config.toml
num_attention_heads = 6
num_key_value_heads = 6
norm = "rmsnorm"
norm_place = "pre"
norm_eps = 1e-05
rope_fraction = 0.25
init_std_o = 0.0227
init_std_down = 0.0
max_grad_norm = 1.0
max_steps = 10700
Each number is 50 + 10 x the weight over the matrix's rms, rounded and kept within 0 to 99. Layers, rows and columns count from 0.

# k: layer 4 attention key, 576x576, rms 0.021, rows 300-335, columns 384-479
# q: layer 4 attention query, 576x576, rms 0.0206, rows 301-336, columns 384-479
k300:49 37 54 50 45 59 60 62 49 56 43 47 44 52 45 47 52 43 42 43 53 50 49 57 43 52 38 46 34 43 40 61 61 62 48 50 51 47 52 46 50 60 46 56 37 65 60 39 58 50 44 56 46 66 53 47 50 37 45 40 61 51 55 46 47 49 42 50 63 70 48 48 55 55 50 53 51 64 58 42 49 40 45 53 55 56 43 40 53 54 62 54 34 59 44 57
q301:56 48 53 54 54 35 59 67 57 44 57 61 42 56 47 48 47 57 47 62 46 54 58 44 41 49 58 57 67 46 38 40 52 35 59 44 63 40 57 56 48 31 53 55 57 35 56 47 61 55 59 49 49 41 55 53 52 67 41 52 54 53 41 51 54 42 46 54 54 62 43 51 60 44 52 51 63 61 76 44 39 42 41 56 45 57 53 46 60 43 56 65 62 39 46 51
k301:50 38 52 58 43 43 53 47 53 50 47 46 61 50 45 39 49 48 57 69 57 47 52 33 62 43 60 47 36 53 48 45 54 57 57 52 58 36 61 50 50 43 39 42 46 45 44 43 27 54 53 53 51 50 39 50 53 41 56 46 46 49 48 48 59 56 43 51 55 42 52 45 47 42 42 35 68 54 53 54 52 51 54 61 46 41 32 44 49 53 50 60 52 36 45 45
q302:58 49 52 42 44 49 46 53 56 57 45 44 43 69 65 66 54 42 39 49 42 55 48 61 53 53 50 51 59 47 52 45 52 51 44 53 60 54 49 43 39 47 56 51 51 47 54 38 45 58 48 39 44 53 58 52 46 51 56 36 62 60 49 63 51 60 53 47 48 53 48 45 66 60 50 47 45 55 47 50 47 44 62 37 38 60 45 49 50 48 46 43 53 55 61 51
k302:35 56 49 41 65 43 56 56 45 42 66 41 38 41 49 31 54 35 52 38 54 54 61 44 55 45 43 45 58 50 30 38 58 47 53 46 46 48 47 53 63 49 51 43 46 41 52 52 27 50 40 47 66 42 49 43 59 47 51 48 60 52 62 57 49 64 51 51 25 39 41 57 52 58 45 51 44 50 51 42 53 57 56 55 53 47 57 45 52 56 53 47 61 61 57 47
q303:49 35 32 41 38 38 49 57 55 54 64 61 48 51 58 51 35 40 37 38 37 56 53 54 44 61 46 68 42 57 32 36 57 48 56 35 63 38 56 56 58 54 80 50 71 38 67 47 51 55 41 40 45 54 38 47 30 53 53 41 62 53 53 49 59 72 59 45 57 76 52 35 42 63 41 54 50 60 52 58 46 24 26 48 45 56 47 50 43 55 46 68 63 58 73 37
k303:51 59 53 54 58 36 42 45 50 55 41 49 42 39 71 48 45 23 37 28 51 61 46 56 46 31 46 39 43 39 37 51 65 59 59 53 50 38 51 57 54 48 61 53 42 46 45 50 42 57 56 72 52 57 46 60 47 56 49 38 52 62 55 52 45 54 62 52 63 56 53 63 61 60 50 37 62 50 50 51 44 44 59 61 49 36 64 29 45 53 51 66 68 68 53 45
q304:55 53 42 63 58 63 52 49 34 47 44 42 53 46 48 49 57 56 56 48 58 56 45 47 61 40 59 51 62 68 60 45 48 53 44 58 36 62 44 54 40 43 32 46 45 65 50 57 58 58 52 56 54 48 71 44 81 54 50 69 34 42 49 62 55 29 43 56 34 39 54 61 51 41 63 46 48 29 50 54 48 71 57 39 45 43 46 55 59 43 51 44 47 50 34 63
k304:58 65 61 46 49 64 51 48 56 35 64 58 50 56 33 53 61 58 59 62 45 53 49 53 51 59 45 48 52 55 58 51 56 41 45 54 65 43 39 49 51 44 59 41 44 46 51 53 72 45 44 33 60 57 53 42 56 41 55 51 47 59 50 64 59 38 58 60 50 58 48 40 69 42 50 54 37 32 39 32 49 46 41 52 61 64 43 45 46 47 43 27 29 48 54 40
q305:61 41 43 43 41 21 47 54 73 54 59 67 35 50 53 49 47 41 26 45 43 68 65 46 57 59 55 66 59 39 36 33 64 47 66 46 44 32 44 47 46 49 79 57 63 42 47 46 45 55 45 65 62 50 23 61 25 35 49 39 76 59 51 55 63 52 51 49 49 63 51 34 47 50 42 33 51 80 49 31 43 20 23 52 58 66 42 41 48 46 49 72 67 53 59 47
k305:54 51 51 53 56 40 52 49 49 62 36 45 44 27 59 45 54 29 48 41 52 51 43 48 51 37 53 54 57 52 45 63 62 50 36 48 46 48 56 52 49 49 57 51 40 50 45 34 32 40 38 48 34 46 28 53 44 60 52 41 54 44 73 49 46 51 43 55 45 51 52 70 51 52 38 48 63 48 55 43 45 32 59 67 60 52 49 40 51 60 61 53 56 61 55 48
q306:69 56 51 46 48 59 80 45 37 26 37 34 56 55 45 44 57 52 53 49 53 43 28 53 37 54 38 50 55 62 54 58 55 60 34 53 53 60 55 55 60 61 42 47 51 47 39 48 59 40 51 44 46 65 55 53 64 55 44 57 38 47 40 60 51 51 50 58 36 37 52 67 48 55 60 65 44 27 41 61 52 56 51 40 27 38 55 53 59 52 26 31 29 38 38 49
k306:66 54 54 58 43 56 27 44 47 40 54 51 45 64 47 57 57 72 64 60 67 56 57 37 56 42 48 36 50 59 66 46 42 50 51 48 43 47 43 45 49 45 52 52 50 55 77 57 53 44 57 52 53 50 86 32 60 37 62 69 41 56 42 62 58 58 56 61 34 48 41 34 43 31 43 56 30 47 56 58 46 56 47 23 40 43 47 65 44 46 45 47 48 30 30 44
q307:42 55 55 38 53 70 52 44 57 60 55 30 64 59 38 55 64 73 68 68 63 42 45 43 61 44 54 50 38 77 63 43 60 39 67 50 44 69 52 45 57 49 41 36 42 37 65 51 53 48 61 35 62 49 53 39 50 72 50 71 25 39 56 49 59 37 35 48 62 38 43 78 66 43 65 60 47 36 34 68 65 60 51 47 22 45 48 79 59 41 43 65 39 39 38 57
k307:63 46 53 55 53 64 37 44 58 38 58 50 52 44 60 34 61 34 54 46 39 47 56 46 57 30 57 45 41 41 60 50 47 57 39 46 65 41 49 44 56 48 50 57 45 48 41 63 64 60 41 49 59 51 83 38 55 62 78 68 54 62 42 75 58 43 61 70 37 47 54 47 27 47 51 53 42 49 44 34 58 47 45 46 45 47 58 49 49 44 42 25 57 36 26 60
q308:74 77 53 17 46 73 47 51 47 43 47 47 56 46 49 40 67 56 54 87 71 51 43 41 41 58 56 32 51 65 51 42 43 43 56 68 44 65 41 40 62 52 33 47 37 46 52 52 41 34 68 38 55 42 74 29 73 70 61 63 18 41 49 65 22 36 21 55 56 47 46 90 42 47 71 66 45 52 31 48 58 52 51 41 14 61 48 60 60 41 35 50 35 28 37 34
k308:56 40 45 59 43 53 46 49 61 45 59 53 28 61 54 49 54 49 57 21 62 45 42 55 55 50 61 51 54 54 49 39 51 50 32 48 52 29 63 52 51 49 55 58 29 62 53 58 47 48 40 57 48 56 71 57 56 37 57 55 70 53 41 60 58 73 76 65 37 60 57 30 49 46 54 39 31 41 62 54 59 68 60 48 51 45 70 67 52 47 48 15 51 33 41 55
q309:65 57 56 60 46 35 55 59 52 37 64 53 47 57 59 40 48 40 44 47 44 52 56 43 58 50 54 51 35 45 50 66 48 43 06 47 76 47 65 48 64 55 64 55 45 37 41 25 40 43 55 47 58 49 58 48 41 50 52 62 50 38 48 66 61 61 67 54 46 76 31 45 57 40 65 50 44 57 40 62 53 52 51 49 35 29 54 66 45 52 56 66 36 39 65 42
k309:48 47 50 53 52 55 55 50 59 51 54 50 62 48 55 62 55 48 50 42 46 49 70 66 54 46 46 55 77 41 54 45 47 60 45 44 64 30 31 78 61 49 53 50 50 59 50 51 42 41 47 38 67 43 46 51 41 58 67 55 79 59 41 48 56 60 47 61 47 51 35 44 47 52 38 34 44 50 49 18 52 50 42 43 53 36 44 38 50 62 66 75 59 65 52 48
q310:61 54 61 45 44 64 43 54 52 72 53 61 61 44 62 51 61 36 60 54 46 49 37 62 64 41 51 51 56 33 58 55 54 43 52 47 46 38 50 68 53 39 61 37 38 62 50 37 39 45 49 45 58 50 43 50 45 41 43 55 42 52 39 53 41 72 62 54 56 30 32 61 64 46 28 56 52 64 52 44 61 50 59 52 54 61 60 27 40 63 36 48 35 62 63 51
k310:52 52 52 53 39 55 66 42 72 54 29 59 52 62 39 63 49 38 40 51 42 39 50 36 34 69 58 56 61 60 48 55 60 48 42 28 56 51 48 73 46 58 63 46 49 52 77 48 58 32 42 51 39 34 32 45 59 55 36 50 39 47 56 38 55 46 45 52 43 72 34 73 53 26 50 50 49 61 41 48 50 57 55 50 54 32 36 48 43 43 35 55 42 70 67 52
q311:64 58 51 65 62 32 48 62 68 54 42 37 40 34 61 58 48 41 54 54 72 71 47 19 36 44 51 54 81 56 50 52 40 76 32 53 43 63 47 39 61 54 31 57 28 31 46 46 32 58 42 55 32 57 53 62 31 38 57 42 42 37 41 63 53 65 61 63 44 53 56 60 67 41 27 39 46 54 62 50 33 52 51 52 26 45 42 54 39 50 60 54 52 52 49 46
k311:69 64 52 49 40 54 46 56 52 66 71 51 57 39 52 38 66 46 34 52 48 48 66 55 53 57 54 61 53 55 48 36 50 42 67 63 62 48 45 57 54 47 55 56 48 51 36 71 66 46 36 59 73 64 47 58 58 43 46 53 40 51 45 56 42 48 46 44 63 47 35 40 54 36 71 57 39 63 33 32 26 55 26 54 42 56 48 35 62 53 42 51 49 52 51 42
q312:49 33 54 63 46 41 46 45 52 57 39 60 44 74 75 32 51 50 38 74 40 56 49 27 60 25 68 43 43 58 54 43 50 41 64 57 54 52 44 37 52 44 34 54 43 82 51 61 49 59 47 57 60 35 49 30 60 52 51 30 56 41 45 56 58 52 59 60 58 44 39 54 43 48 68 41 55 76 47 36 66 41 65 54 32 69 57 40 65 45 51 42 61 45 50 54
k312:37 39 35 54 46 38 37 63 52 56 52 34 43 44 23 42 44 51 62 39 44 54 65 40 72 63 47 30 35 56 49 53 49 36 52 59 51 33 53 62 56 54 39 48 50 38 56 51 39 34 44 64 33 43 46 48 49 48 37 59 52 45 35 65 51 38 71 49 59 50 59 43 61 52 45 50 43 39 52 45 51 42 44 57 39 38 49 79 53 57 64 54 31 48 54 62
q313:34 51 39 36 72 54 37 54 59 47 41 37 62 65 45 44 59 53 64 53 51 50 60 40 50 59 54 35 52 46 48 57 63 60 51 34 66 63 49 55 65 64 37 47 38 37 49 73 35 30 60 80 65 65 63 45 46 68 62 35 64 53 38 55 49 48 48 45 54 64 45 50 46 49 58 38 51 40 26 67 53 43 44 53 48 59 51 52 66 65 54 38 57 40 56 50
k313:43 66 70 61 48 44 64 40 65 73 43 38 44 38 54 39 48 60 46 39 59 37 48 39 50 61 60 43 58 55 44 44 38 55 48 58 57 51 30 53 51 43 64 53 42 45 53 38 70 62 54 67 56 41 67 44 52 65 65 58 36 60 38 44 58 56 48 43 54 38 55 52 37 58 34 54 69 53 81 26 58 50 43 47 51 53 42 48 82 37 60 43 48 43 55 35
q314:53 56 28 57 47 48 71 42 48 62 48 36 69 48 54 35 40 51 59 42 62 73 61 36 60 38 57 42 55 58 40 72 24 49 32 46 54 44 72 23 67 41 40 44 38 40 68 40 42 49 71 45 55 40 71 76 66 65 58 49 36 41 36 18 58 47 53 41 71 59 40 31 32 32 63 59 36 56 59 47 48 58 58 48 51 61 48 49 56 47 71 49 43 46 62 61
k314:37 53 57 35 50 59 67 50 34 69 67 55 45 40 52 46 63 46 58 49 30 60 42 72 70 30 35 50 49 52 46 61 42 67 74 56 53 52 68 63 37 31 43 45 39 48 24 47 62 47 55 60 61 47 47 59 61 46 72 51 44 68 48 38 47 57 64 62 49 50 66 38 33 47 45 54 58 42 65 40 59 60 34 47 45 47 57 46 57 28 69 51 52 53 39 64
q315:53 45 37 54 69 65 46 33 35 40 68 39 39 50 46 42 40 38 54 43 58 60 57 55 54 54 41 37 56 49 71 45 53 49 45 37 50 40 57 46 68 66 64 39 55 37 55 64 42 62 43 61 47 55 49 54 35 32 62 45 53 50 42 50 60 27 48 36 40 61 61 17 47 47 50 79 40 48 42 44 58 31 58 41 49 56 40 63 44 43 45 38 47 44 33 40
k315:70 86 55 36 43 56 50 24 41 56 47 63 53 49 35 47 51 64 57 60 30 46 38 56 53 44 40 65 58 34 57 59 36 40 64 39 58 51 40 35 41 35 60 43 44 57 55 52 61 36 45 56 74 45 49 54 55 45 40 46 47 51 47 58 42 36 55 71 57 44 54 61 68 41 50 62 54 63 63 46 74 48 41 43 62 61 24 42 58 61 55 26 67 45 24 59
q316:62 60 54 52 61 55 55 49 61 68 33 51 36 36 30 39 43 53 48 57 52 38 32 54 32 43 38 26 59 64 48 56 49 34 45 58 36 60 54 55 49 45 51 53 72 24 38 59 44 60 37 47 54 37 53 44 56 53 32 47 41 50 46 47 46 54 57 50 44 44 56 53 60 52 50 56 57 50 32 64 48 51 51 21 52 38 58 53 68 47 39 52 59 63 48 44
k316:48 49 55 65 68 57 58 51 51 43 44 37 53 41 66 61 67 62 47 68 48 57 58 59 51 48 54 51 45 49 42 41 48 40 45 51 52 52 60 54 54 47 50 46 69 33 51 42 40 38 54 43 52 46 41 52 54 43 51 34 29 34 55 36 51 51 61 61 56 66 66 68 65 41 53 56 57 46 54 45 53 55 30 57 55 42 39 41 33 60 40 44 53 51 61 50
q317:50 68 40 21 35 48 55 47 22 55 32 39 58 46 45 34 55 60 50 40 58 53 52 62 47 32 35 61 57 51 44 60 57 44 67 57 61 39 45 68 76 51 55 55 71 59 48 30 45 58 76 32 45 64 38 50 76 56 50 66 63 63 62 57 43 56 45 64 55 52 39 43 48 57 53 48 46 36 49 45 59 43 41 44 43 62 61 54 51 77 49 62 44 52 31 54
k317:24 40 46 38 56 63 65 31 46 37 49 51 53 60 47 41 66 42 59 40 41 48 34 47 55 57 52 52 61 47 69 56 38 38 69 46 57 45 48 71 55 66 64 69 70 42 50 31 44 52 57 40 66 61 48 42 55 68 57 44 56 57 61 43 57 37 40 46 42 47 57 45 56 56 60 46 62 38 59 56 46 63 70 29 58 45 41 37 44 43 32 44 45 74 69 73
q318:59 49 58 26 46 44 65 63 53 45 44 52 47 47 62 35 57 33 45 58 52 60 63 36 33 44 73 50 61 54 56 50 49 47 37 49 51 38 54 21 49 56 67 47 52 38 38 47 48 45 54 56 49 47 54 58 47 52 49 61 40 46 30 59 52 58 33 56 36 46 61 56 42 62 50 49 37 71 40 36 35 23 44 64 66 43 44 38 41 62 48 55 46 34 59 57
k318:63 47 35 61 48 49 55 56 39 52 60 56 34 55 32 49 40 51 47 51 36 52 43 76 58 54 40 48 72 57 41 65 52 59 52 37 55 57 46 56 35 57 45 41 46 50 30 39 65 47 26 53 57 44 68 30 51 59 57 50 47 43 40 60 48 69 45 77 56 58 51 60 45 55 52 43 40 56 51 35 39 42 26 57 65 66 61 44 61 41 53 48 42 50 64 54
q319:57 57 28 50 50 51 39 46 46 39 31 35 55 31 36 56 73 50 40 36 43 29 41 44 55 54 37 39 62 64 46 42 53 50 64 71 43 69 58 52 69 49 43 58 55 43 50 29 34 53 59 48 77 61 53 52 32 53 41 45 50 45 66 53 59 46 50 39 40 43 51 56 72 41 45 63 38 52 44 40 56 68 56 54 44 57 40 76 49 49 53 56 73 54 42 50
k319:44 39 32 59 62 61 57 73 60 56 30 30 56 43 62 35 37 54 64 66 67 69 37 62 34 44 48 43 74 41 53 57 61 44 39 49 84 43 52 59 57 62 35 51 70 52 58 45 56 72 33 48 60 66 49 52 41 51 47 46 34 46 43 53 49 53 48 38 50 58 56 40 43 41 52 69 58 35 67 52 34 58 45 49 51 53 64 38 46 55 58 55 48 57 53 39
q320:59 48 33 56 42 42 39 45 49 40 58 50 53 36 37 47 23 56 46 49 50 47 53 51 66 47 61 41 56 57 71 72 49 84 54 48 50 82 57 54 56 28 46 47 67 58 50 51 59 48 50 56 46 51 50 47 64 48 33 64 37 51 54 61 49 56 32 54 48 45 49 43 75 64 49 52 51 40 60 46 53 64 49 48 45 45 57 50 57 41 52 52 70 73 59 55
k320:31 50 63 45 48 45 43 43 50 39 44 48 41 39 60 52 55 51 42 57 63 61 49 47 29 62 54 47 45 51 39 51 59 55 57 52 27 47 47 30 34 49 48 57 42 52 62 60 58 61 44 51 65 62 35 55 44 54 37 43 49 33 51 49 25 55 52 48 61 38 56 59 60 38 58 50 43 55 37 59 36 49 53 64 33 46 54 53 44 33 42 65 51 45 44 34
q321:55 54 48 41 66 54 27 46 43 47 56 40 44 50 55 58 57 60 40 52 56 39 60 54 58 53 51 54 36 45 36 52 50 50 42 37 33 48 52 49 41 32 59 46 45 56 56 66 51 39 40 60 43 52 47 61 51 51 45 54 28 47 60 33 55 57 38 63 53 62 56 61 44 51 86 64 55 45 50 64 60 41 69 41 66 44 45 47 66 41 36 42 56 54 66 54
k321:53 39 51 61 53 54 44 38 56 81 50 67 70 48 47 47 35 33 61 45 67 54 47 53 49 41 54 33 51 68 51 68 36 68 47 50 35 44 35 41 44 51 45 67 50 48 64 62 41 48 63 50 53 53 59 61 65 42 40 52 47 56 48 47 48 61 37 55 40 46 38 44 55 49 35 59 53 54 62 41 60 54 56 41 50 54 45 41 55 38 54 55 41 42 65 37
q322:49 36 42 59 51 60 63 41 37 50 62 34 47 41 54 35 57 56 45 50 34 45 71 54 49 46 58 53 52 53 57 68 54 47 54 39 65 31 61 34 48 75 40 41 40 53 51 51 52 43 60 36 53 53 55 38 54 49 66 39 75 31 58 62 37 49 35 48 42 60 68 44 59 32 53 48 56 39 68 34 50 50 31 53 38 53 42 49 32 72 49 44 67 43 58 36
k322:67 47 27 60 55 48 34 55 47 43 40 68 52 47 53 65 49 47 61 57 36 52 39 58 45 59 41 47 62 49 62 72 63 51 71 26 61 50 44 35 49 55 53 33 43 52 41 45 61 55 49 56 46 43 67 49 54 51 59 50 41 61 31 40 26 66 57 46 38 41 50 37 41 39 19 56 57 68 54 35 32 38 28 46 68 62 56 59 54 61 46 50 49 73 44 47
q323:31 66 54 41 49 59 39 46 41 37 45 54 47 49 58 62 55 63 31 49 48 64 68 51 53 47 40 44 58 44 41 59 52 14 40 32 51 42 67 49 40 58 51 46 61 49 59 58 46 50 56 51 33 44 57 55 39 43 57 41 35 43 45 59 37 55 40 43 52 47 53 61 23 50 71 56 46 63 44 53 54 56 55 61 69 40 47 69 54 32 47 43 30 56 46 66
k323:55 35 47 18 31 49 37 44 44 77 75 72 50 57 54 53 61 46 46 46 54 35 48 49 55 65 39 55 56 63 37 48 62 59 40 40 40 49 76 57 43 57 41 52 53 48 50 56 53 36 49 44 42 63 49 47 52 57 46 37 34 49 52 32 46 45 45 77 35 33 34 58 59 35 37 58 63 76 57 29 58 45 37 56 33 57 57 41 44 31 58 58 62 60 50 54
q324:76 51 60 42 25 32 47 38 45 52 38 53 41 45 42 32 57 63 42 69 60 45 64 49 41 35 45 45 56 55 61 66 47 73 45 65 56 41 52 52 55 49 55 55 52 50 50 40 47 56 53 39 28 69 64 34 55 36 35 51 53 49 37 36 42 50 45 60 50 36 48 56 55 56 32 43 50 45 57 62 36 62 52 45 46 56 47 42 43 37 44 53 56 62 42 48
k324:63 36 38 34 55 47 74 52 43 51 43 58 66 54 53 45 62 52 55 54 56 66 56 69 41 70 47 52 65 51 61 66 65 41 40 53 50 54 48 61 56 55 32 48 59 60 41 31 36 32 62 46 62 35 42 61 44 54 61 46 39 49 58 42 60 53 50 56 37 58 57 48 33 46 59 49 43 41 48 72 22 51 56 56 67 41 37 56 67 47 48 56 33 59 71 42
q325:55 52 42 54 62 61 67 44 71 53 63 62 51 47 57 61 45 37 53 75 48 46 53 56 52 41 55 36 52 44 52 54 45 66 59 78 47 55 48 67 61 62 49 46 51 41 58 70 48 48 49 52 46 52 42 61 43 71 49 49 47 35 56 42 73 50 44 48 56 42 55 36 41 49 51 53 46 66 45 27 31 36 58 54 59 52 53 58 56 51 52 49 50 41 46 48
k325:38 52 30 57 53 38 61 58 61 43 61 46 40 50 50 58 47 40 46 42 43 36 42 56 67 50 53 35 48 43 34 45 41 49 44 43 56 52 45 49 49 52 63 57 38 61 40 69 46 59 69 50 44 43 57 52 48 52 56 37 44 66 41 35 48 39 40 49 57 47 39 51 53 62 38 32 56 65 48 58 54 59 46 53 47 62 34 59 69 41 36 45 44 57 40 35
q326:50 53 38 43 60 55 40 45 53 52 53 49 31 36 59 34 49 53 48 35 60 41 33 66 61 64 51 36 41 43 37 63 65 71 41 46 48 43 49 45 48 52 39 54 60 63 49 45 53 59 45 36 25 39 61 47 49 37 43 61 52 49 33 37 60 48 45 51 60 56 61 61 57 38 65 66 48 57 56 56 53 59 65 36 33 44 42 40 44 66 44 47 42 45 58 34
k326:55 52 61 46 51 48 74 62 44 78 46 60 53 47 62 57 51 46 37 55 51 27 43 63 31 53 49 51 71 43 69 54 53 68 48 60 49 54 29 38 44 41 49 55 58 51 38 31 53 57 32 58 42 46 56 56 44 54 39 60 43 58 61 56 47 62 39 45 38 53 52 54 66 36 58 54 70 76 40 36 61 54 57 42 69 34 68 32 37 54 51 49 60 47 44 39
q327:48 57 56 49 56 67 48 41 48 51 54 67 48 28 58 53 52 38 43 35 52 56 50 65 56 41 29 48 34 41 72 51 54 42 48 53 66 58 56 50 65 34 63 61 43 46 45 47 48 47 67 50 50 52 55 36 34 35 43 68 61 46 41 51 38 46 47 44 53 51 37 45 45 60 55 52 53 59 69 52 48 55 45 61 58 65 47 56 51 58 59 72 65 61 44 42
k327:45 54 51 51 61 53 31 45 65 51 59 51 47 62 62 42 51 22 43 48 51 57 48 29 43 55 62 45 43 46 37 40 55 44 51 49 45 39 58 48 49 50 58 71 36 61 41 39 51 57 40 40 31 56 46 61 54 37 50 33 79 45 60 40 46 63 88 50 57 74 53 36 51 48 60 30 57 58 49 38 44 62 49 45 43 42 53 59 41 40 47 40 60 44 41 42
q328:41 31 60 33 42 60 39 69 43 57 45 34 55 38 65 60 34 62 49 59 48 58 55 58 36 51 39 47 34 43 47 33 58 53 58 46 56 46 47 64 54 58 59 30 55 61 47 38 49 64 45 57 40 44 38 56 65 49 44 40 47 56 41 50 48 47 36 51 48 42 54 65 41 47 44 38 39 64 53 36 27 40 39 56 48 34 51 28 56 45 50 68 64 54 42 48
k328:68 42 34 48 44 52 48 67 72 44 49 64 58 47 54 51 66 49 43 50 49 25 63 52 40 73 63 42 61 41 59 52 54 57 54 48 62 52 42 71 52 47 52 57 62 55 42 58 52 47 42 48 52 49 47 37 46 55 54 39 56 35 55 60 48 54 34 49 42 71 45 57 54 47 55 58 45 52 40 46 28 53 55 40 37 41 51 53 45 41 49 66 46 54 57 42
q329:39 45 50 48 47 50 35 43 30 54 43 50 44 58 41 58 59 35 38 47 59 36 60 45 48 57 36 42 52 55 53 32 39 52 75 43 48 53 33 62 43 68 74 44 45 72 59 30 40 61 37 35 60 28 58 42 60 62 64 50 34 49 63 76 62 45 60 79 48 41 65 33 26 57 37 59 40 33 39 43 58 40 39 80 49 60 47 65 39 47 35 30 45 33 39 63
k329:30 60 50 42 70 51 55 21 55 58 58 45 52 52 48 39 41 41 60 54 54 48 61 56 36 56 42 50 69 45 46 73 51 41 43 46 44 58 49 59 67 48 56 43 48 44 59 50 50 49 57 50 67 48 41 46 66 45 20 61 24 49 36 49 43 50 35 42 65 45 49 63 64 59 54 54 61 50 44 61 67 46 53 53 62 59 59 46 43 59 47 61 47 41 63 61
q330:37 65 46 49 49 69 54 53 69 53 37 56 65 43 48 52 43 63 63 52 46 26 42 52 46 69 43 29 63 61 55 51 36 54 54 36 52 50 42 56 53 47 36 42 58 58 40 33 59 43 55 62 41 38 55 63 60 44 51 43 42 49 53 50 47 39 40 47 54 60 44 43 53 53 38 46 36 55 64 51 55 35 46 45 50 56 53 47 51 41 52 49 44 56 41 47
k330:50 41 46 51 60 45 50 46 59 67 47 36 45 45 63 48 69 48 34 56 46 61 57 59 28 40 58 35 49 43 53 60 58 49 57 43 50 62 32 56 39 61 58 69 51 58 42 50 60 41 59 38 42 59 36 40 51 52 52 40 51 36 59 54 53 46 50 47 54 53 37 70 75 31 51 56 46 61 49 55 30 33 49 73 49 60 64 34 31 65 45 60 28 49 35 42
q331:47 71 54 45 52 52 34 47 64 61 50 42 59 39 50 42 63 63 48 55 50 53 46 57 53 51 59 61 48 57 59 43 86 52 60 49 51 65 56 72 67 19 63 50 82 54 57 46 36 43 37 61 65 59 18 56 33 48 56 53 60 39 51 54 50 46 46 46 62 43 59 54 40 54 50 42 45 36 61 61 65 56 53 42 41 43 41 45 50 51 48 61 48 56 61 37
k331:51 54 52 35 52 64 48 35 54 45 30 44 59 45 42 47 63 36 61 46 53 56 37 49 47 35 62 34 32 42 17 27 54 33 60 49 44 36 42 57 56 48 58 48 54 58 47 48 59 45 58 20 55 53 43 58 50 41 53 35 69 41 52 39 64 46 69 47 45 58 43 46 41 60 41 35 26 40 38 49 59 45 48 45 58 55 47 44 73 38 56 59 55 48 43 64
q332:40 52 41 37 54 68 56 63 58 36 47 49 27 27 48 58 41 44 58 52 31 36 33 52 41 67 59 37 66 40 48 53 63 76 37 64 63 59 42 65 52 40 40 68 42 43 26 42 69 54 59 70 64 70 31 57 49 62 47 39 48 42 56 53 41 53 34 28 56 42 66 40 30 47 40 51 61 53 30 40 30 59 41 55 66 30 44 59 66 55 61 46 58 52 48 41
k332:73 70 57 58 38 59 50 56 57 63 51 32 47 30 58 66 28 60 20 57 56 56 46 52 46 50 53 56 47 49 65 32 46 62 46 38 61 51 35 51 32 45 45 62 52 32 52 68 53 48 66 52 52 56 49 51 41 71 50 49 57 43 61 45 55 41 43 25 71 49 44 66 56 47 49 54 48 41 50 37 62 50 50 52 26 68 56 33 41 53 43 70 45 61 67 56
q333:22 46 60 28 39 37 58 66 41 41 48 61 53 60 32 62 56 49 51 52 70 55 61 57 52 54 53 57 40 32 53 28 43 34 55 52 46 39 50 57 31 40 60 47 52 54 31 37 47 39 51 40 62 27 43 46 52 47 61 43 60 73 36 62 42 51 52 40 33 37 54 49 50 49 30 44 67 63 49 57 66 39 53 52 55 37 49 40 62 36 65 60 71 50 54 47
k333:62 76 30 75 49 53 46 60 71 35 33 66 34 56 73 54 59 51 52 40 44 45 46 70 50 37 51 42 39 56 41 40 37 62 44 41 57 45 46 43 40 65 53 62 66 58 47 61 36 38 38 48 52 50 63 43 38 41 44 57 63 50 51 60 54 54 55 57 49 80 43 37 53 33 46 41 37 55 26 54 50 60 51 60 62 47 52 50 39 56 61 68 49 55 51 45
q334:61 59 55 64 53 36 52 45 26 54 71 59 58 41 47 51 46 52 45 48 53 46 58 44 56 48 55 32 56 58 45 56 56 44 52 35 60 38 44 46 61 52 46 55 55 58 42 50 42 64 48 49 37 68 70 62 42 63 55 54 60 37 53 38 53 46 39 35 48 45 54 26 40 62 71 79 40 45 46 55 42 53 73 61 60 50 49 52 46 44 58 37 41 42 70 37
k334:42 53 59 60 44 37 53 46 41 48 79 61 58 44 34 47 55 59 55 54 45 43 48 50 75 39 31 42 61 40 52 57 31 61 62 42 58 27 41 61 64 62 53 41 50 55 57 40 45 45 52 51 39 45 69 51 55 57 54 47 45 51 40 35 49 42 43 80 55 37 69 46 50 51 52 56 68 54 45 55 70 62 47 56 47 65 53 48 43 64 62 71 49 62 40 55
q335:52 56 42 48 49 50 51 49 59 53 59 52 56 61 36 43 57 61 52 54 36 51 45 66 44 55 34 42 47 56 40 42 41 43 46 59 46 74 53 61 44 46 47 36 51 42 39 45 64 46 38 49 72 65 37 40 59 47 64 61 35 58 52 62 59 45 42 60 23 45 42 58 50 62 30 49 57 42 40 59 58 65 39 38 53 54 55 32 43 38 31 62 56 64 43 45
k335:30 57 58 52 67 50 43 51 56 63 39 46 50 40 54 51 56 60 45 53 61 67 39 61 40 49 65 55 41 34 41 35 66 53 47 59 51 46 64 56 62 63 37 51 60 42 77 45 48 47 41 67 48 62 49 37 44 56 44 47 43 31 63 54 54 50 56 55 68 53 46 91 61 44 45 59 60 51 38 72 48 59 53 55 47 27 60 52 39 62 47 57 55 60 58 60
q336:48 44 51 50 48 54 36 24 50 52 30 57 36 42 47 52 46 55 54 44 51 33 42 68 65 49 51 53 45 49 43 35 44 46 42 52 43 66 51 49 40 62 39 48 48 40 62 64 55 38 50 53 61 44 49 59 70 28 24 56 20 54 61 61 55 55 51 62 53 50 45 59 51 58 27 38 42 40 43 57 50 67 38 43 46 69 42 59 54 37 44 28 53 49 41 78